config.yaml
positions: "rope"
qk_norm: true
tie_word_embeddings: "early"
init: "uniform"
optimizer: "muon"
learning_rate: 0.00796
decay_fraction: 0.705
train_tokens: 838900000
Each number is 128 + 24 x the weight over the matrix's rms, rounded and kept within 0 to 255. Layers, rows and columns count from 0.

# layer 7 MLP up, 3840x640, rms 0.126, rows 68-87, columns 384-415
[[111 123 129 121 118 129 115 125 134 109 109 135 129 129 126 135 136 139 146 146 121 139 128 118 127 111 124 124 122 127 122 140]
 [101 109 127 123 129  98 172 148  90 126  90 136 155 117 156 116  90 153 139 103 116 134 138 118 118 155 105 118 168 138 116 115]
 [154 157 155 148 138 125 143 133 122  97  90 107 130 127  93  98 144  80  93 149  88 152  89 135 159 109 112  97 131 106 135  85]
 [147  97 129 136 157 131 120 161 101 112  90 169 124 147 129 101 131 150 134 107 151 124 164 107 197 124 138 153 134 104 140 153]
 [134 145 119 145  79 114 129 102 113 125 152  90 131 130 135 147 123 153 117 137 138 115 147 159 119 111 168 157 122 126 101 109]
 [120 132 131 134 129 123 129 130 126 126 131 132 125 127 127 131 122 128 122 118 115 127 131 127 129 128 131 132 129 131 126 122]
 [134 128 135 133 136 144 140 105 137 128 116 106 133 131 129 117 120 114  97 119 130 131 141 132 121 158 109 113 154 146  85 123]
 [157 151  90 112 118 135 126 153 168 161  61 112 120 134 123  92 118 100 165 142 147 132 162 142 170 120  88  97 146  87 112 116]
 [140  91 118 133 144 177 154 125  94 158 121  93 124  96 160 166 164 147 154 210 108 106  85 110 174 115 126 111 143 161 107  87]
 [119 157 113 121 117 126 133 137 119 150 144 144 132 135 124 122 125 132 113 120 118 111 137 124 120 131 138 131 119 140 115 129]
 [128 128 128 127 127 127 128 127 127 129 129 128 128 128 128 127 127 127 129 128 127 127 129 127 127 127 129 128 127 127 129 128]
 [134 172  96 121 154 104 115 144 152 128  55 136 135 122 140 105 146 169 119  97 129 158 122 124 116 117 146 134 116 102 140 144]
 [143 137 121 142  96 134 153 106 126 103 106 121 139 128 151 110 111 163 115 105  95 128 114 113  98 142 126 119 111 128 154 135]
 [111 142 129 154  96  90 170 124 141 170 111 118 120 118 179 140 148 121  93 131  91 102 143 125 116 164 160 134 126 137 178 159]
 [123 153 116 146  85 136  68  91 161  95 164 147  94 152  92 157 123 177 111 166 123 154 120 101 127 155 108 138 137 153 103 121]
 [145 156 145 148 119  91 115 120 120 135 112 149 129 126 167 152 150  98 152 105 114 130 133 126 159  82 132 129 155 140 143 134]
 [142  75 115 129 175  91 116 156 151 164 114 166 118 129 125 159 119 102 117 164 126 179 126  99 140 124 159 106  83 127 119 110]
 [112 128 160 131 124  62  97 118 144 132 148 119 155 157  84 118 110 102 141  67  81 113 159 139 115 154 126 176 138 130 138 129]
 [147 132 179  94 168 124 114 145 135 143 165 141 114 100 135 123  85 154 145  91 181 139 174 149 174 102 132 106 182 160 118 114]
 [117 107 140 145 142  97 188 147 106 132 122 104 121 157  84  93 136 133 137 126 101 134 119 158 112  84 131 131 132  99  89 132]]
# layer 7 MLP down (transposed), 3840x640, rms 0.0368, rows 68-87, columns 384-415
[[146 130 124 140 144 133 115 138 112 133 112 143 133 121 120 125 125 133 124 123 117 120 128 134 128 129 114 123 129 128 138 112]
 [135 155 110 132 131 119 155  92 132  95 134 119 157 105 128 164 134 121 144 145 128 142 147 133 115 160 140 133 110 127 116 131]
 [103  94 146 205 148 129 124  97  80 165 105 139 218 170  55  99  82 196 104 144 175 147 142  83  47 137 143 131 138 181 101 171]
 [102 155 148 155 114 169  89 130 104 134 128 108 125 143  87 161 129 113 114 133 132 143 195 151 140 108  84 176 114 155 119 166]
 [127 103 134 131 119 152 143 104  98 144 135 116 112 133 116 129 131  73 147 168 118 136 123 134 112 106 137 192 127 103 114 166]
 [122 123 133 126 125 124 124 123 130 126 131 133 124 128 129 126 126 130 124 122 127 127 136 131 128 124 124 128 126 126 132 124]
 [113 125 113 102 117 152 121 129 108 150 161 153 132 126 150  96 121 123 127 117 140 130 149 127 121 124 119 144  97 127 136 121]
 [133  87 113 137 165 162 126 124 144 167 116 171 156 116 120 126 144 140 147 119 151 138 118 127 124 119 117 157 153 153 129  95]
 [143 171 186 141 112 115  97 126  92 119  93 110  98 174 146 109  92  82 123 150 136 153 118 186 121  26 108 119 141 154  75 156]
 [138 133 144 130 118 100 118 113 132 118 126 128 165 118 112 127 128 116 117 132 120 107 131 133 121 115 125 134 143 131 126 109]
 [129 129 127 128 128 128 128 129 128 129 128 128 127 128 129 127 128 128 128 128 128 128 128 127 129 127 129 128 128 128 128 128]
 [132 135 124 137 124 119 135 142 145 137 177  94  57 133 163 105 132 114 173 117  73 183 153 177 151 102 145 124 172 122  88 143]
 [116 107 128  82 125 161 136  99  83  83 157 147 109  89 144 128 157 115 120 121 133 152 109 105  91 122 150  81 125 125  90  99]
 [121 137 148 132 144 105 167 146 123 166 117 116 121 132 150 120 168 145 126 119 130 118 124  95 183 123 121 109 154 116 142 157]
 [ 53 155  79  85 140 129 108 101 120 127 154 176 145 152 127 135 163 157 133 168 105 138 133 142 112  97  99  91 111 165 113  79]
 [111 166 109 156 141 119 141 124 156 138 120 120 154 172  92 142 141 147 158 146 103 134 120 122 103 157 134 121 118 134 105 139]
 [126 101 158 123 127  90 128 153 112  88 151 136 135 166 103 104  80 130  88 154 132 167 104 100 108  80 106 135  98 159 143 163]
 [116 101 145 114 147 124 119 173 121 120 112 132 107 122 117 106 154 101 105 135 109 126 103 122 162 125 142 129 150 153 123  82]
 [ 64 112 121  96 196 124 127 109 128  92 112  95 139 131 118 172  93 135  90 160 106 145 165 127 117 117 128 113 170 150 107 144]
 [134 136 144 123 144 139 113 104 127 147 125 113  87 159 148 155 114 132 144 125 140 164 153 128  96 118 177 145 130 132 126 134]]